config = dict(
    hidden_size=128,
    num_key_value_heads=2,
    intermediate_size=512,
    hidden_act='gelu',
    norm='layernorm',
    init_std_qkv=0.0332,
    init_std_o=0.00539,
    learning_rate=0.00657,
    beta2=0.98,
    weight_decay=0.024,
    decay_fraction=0.385,
    decay_shape='linear',
    max_seq_len=512,
    train_tokens=195200000,
    dataset='wikipedia_en',
)
Each number is 128 + 32 x the weight over its row's rms, rounded and kept within 0 to 255. Layers, rows and columns count from 0. Numbers have three digits each. The size before them is the row's rms in percent of the matrix's.

# layer 6 attention query, 128x128, rms 0.249, rows 71-77,102-109, columns 0-127
127:111086109157111135126120078121199100137148163135098140131099150215181164149186090123130126138095127130135107099104186140148156117118168103151139166103090126203153128106111180102204169197122176101143049087123160149132096112173086135176117146135154113134110175147127105169104108108125135135156093086202139134143092110178153084115161173099158078150124154104109111123147129155090064122118
136:170148142087089095174123183150134110088135092121114113075104188111115132111169128198142034108105094103142168119176155155066195148157091132169118132121099099086143122151165164125088141194123146111107115153108116207121175130088163132128073116134113102119114127116154099180103150171070133168108123159150084078127078142139124143153159102116134135135148076082088100157086141175115084145117
134:108133136140114067095150154130141090077129108140071102224130137080137166139131124129156065142090104165111093172169151127148109109119130168121089169141110140128172183140138139176152139143113090135114120149182198151106104149143188112162078088071123115155052107121164109181101086130157168129124148178065087166181136090115114146146102146150100133147122177178107116118156113104154193130090
136:154176081101167179098119026128175119082082154213166116098086152086157153159102118149129111149152188137098124126109103139110150181137130190102100142131130150109113151184092133104131118134120153130163123162037096133106085112070098118106163102124140117105171123107160132120152093107116169126153108091129069139114128155165200119116182114139130103114137096117132145076123140048136128091083
137:133088165082122106105128141127145148139147132163109110126138109152149110134145105158149149111147173130099125172111158106121175128120105152117112082172084103127109242147086078110122150094148173146113151109112124133175214089107079151178140185129127127111107153136105120162171126060157139216151121097055118150132121144062146119175127149125132121089119099106031099159169073148091152118135
139:125127117121112148163150133106113255169126138120124078133110133114123179096172138106175159182111134155100145104149083086087140112168096122157116189114091137142136121148115085141109164139149115087196130072145104166119067135096093108040150117132090168140091151136115183167141106132078137169069161102088161105123137088116169055129136106114168121172161141117115129158110093147098160137113
141:166223153120086116076100201153170163090078109105155174110088139204150172137117137141140123148105051112115175130184202099079093127112126121078103128135164128126176073131150090132086145113122130155147097153187153162121113138117136116157113192112091136084136133130146081094115058138092100130138137120112144126144090143078147125129143186172087085114152101137123115110089129119112116182134
084:108122103125114091140141141120121112105123175150076165113114186141149163163103164131133120103104156123131148089139168090163135107138147132094123130125157055084122106175180126131100115150139083168168192145176126131116070104116160153078133181144099121105074096166119089104102070136075162082126109105137108209072098133099160152064135120109078140101042152166142078126111090089118185111171
092:157078145174165172198091116089092135114114166095124123162121193149124109172197176102134131165139120069117100122063171105093154148114108162164116148175176138085116135136157130106126182145089140135071069115106127153133121144161129151135103124108104146141120124034105108090155096125089107135130117137102100124181104129138095098115161105087111087197114074103083127141093193175106083142169
079:107135129109135124185129167100167098118116144135144068164124101121076138124161113117057066137141112093089127147115170113109189124131111140168151119180105058112083171140150178092149106145082151052047168145089122128127106142160114116150044052143104136108113206151080058089130141151157172110106159123117082152124109071146123150104130156120133119107152104116123148152100156127147091100137
086:074125124104083092118117197132095043116144125099122117194042161154133118105124123095087131088082070134091128139146154130124064132095166084108141151124079176110142084160123169169142127137098126078110076144129081112195108099162097116173081144093109124146151127144150090185047075101128128070124183156112114131150130140150132121107138137156111114161152138188110140161122135146116125188139
084:152151111111116194117143110147168067147106164156136163149126155119152130150119111200151125169108137142128069176186094158141187171120111166069117159144147145133169093159100112136070161119105208149117144189100135125160156061126142101128120137094159116104131131154135137138076148107080128103157177154131106171189139179121136135110179155109095073067105129077158140141116167088134110060178
081:146112131121110127151174094150128139115097185163088148071116071107109159135120099145143088149172140126138158102140125084080155097096145159072143138160162134104101179092062094114107108072178134112154150132112100093150066080127147130099099086165108103120085088119087152163135160103175141202139169160047070126102142111125125033117159135112144132122131098102155145131118061147184139170143
079:061155146168168164123160084113099163155105121120142157115092097087111120071068124136157133135117194182103127173147117148044156106162132080150123155138124090125128171144153122099071164152136096097184083126100092146127081146110104128043172125078102159178165120118122156173162127130115119097129126156109127215100155097093101134116179118082120088108156137100114094164158102149095144069135
092:103125145135097132071148118163145070078137078061111203152073213124165132146152097091147106133091039136093085148203157123132114122143124136107121155076129172141146068165154098103126136085138114116156125112147139147157127089125080086184113123075155132078139103113152139153076114124102067141153127114098081101087140143136135129076141151175096111155138177165114103135097116168135096152085
# layer 6 attention key, 64x128, rms 0.273, rows 38-44, columns 0-127
124:135131152125138083149173085092078100133159120137162103206079069165118182192212155097138120121096082087099137148094058118103126105117084119077144114123136085065142109131120139124124104120133151111136110135097117169127137165116114126163133181168143167097166064205191150161168125159108159115097108114122098116143079114127142118140129123085154120066094195188107165091131118140122135112146
117:133150125122139137059145055103219115087150190086108124158091138127110101161196151132151125104147069113097125053131149144148142166118101109135202120195135139186094113112143099069174155116090152073135097216181134168162159166168155147163141138159162124134112127091067126123121087109124150133134092109150110134140144112131089173172115143147151125160117143124095161092143152113165148149139
130:139127165160134144107122194071110148192100150155049151081090143122116120177151152107098053121164121119156070113049148113121145116158116149085103098083067114125139141124079174071105085165153117131139099135176130117074147165133141083126085106134136135178133157125196064144090115163149148157148107134097097148120112096166140196165125150127131132153149119147086124199171136124132111128077
123:099162120157079110156112118147171084081167180113155109146147123132113127080091125103140079110103121136093149107165132151173170096111099133113118106162158115166106092094120086142111143144092111100104171071156116149082019097155069205142094125080100121178161122158145153128167149138145141159118151118092106148141071126181149119139086170147177130137134157194062123172160163106169144170090
123:110116112145086119072177095081165125121076126111118164172164115116146128151109134128134104138163163109109098127118107154048135135142124174114096132142197097195072144167120113049085168150157128092188094127095173105091124068088114105083141149206117122183126116166111096155095176174104110072066137153179127121098173186129129167170147138143160134141134096131117116132094131141119164101148
124:062096113125142137108125149131058162130074178167159098091151170140119183088142135144162140173124089103105162152131100148135195143190144101157138130130120067158096172105087049094080174101145154135132122128088141131142134124154104113113110133113164090108164124132096080136138128136145188189181105081089196159129117125106118164159124156093111195110093119133128069154098073122186085121124
130:216108150169118082108152130112104151142118136139096157113092143140106099132142127043107145142120153130094120186130218147166086163091138111160146176149159123095077113166090183128113170149100108146168146105127109178094093143094145145120169153100107109126092078121088170164144182177165139140138119102151123145218109103126140124205136131118087175108109090051162154162100093120116131134129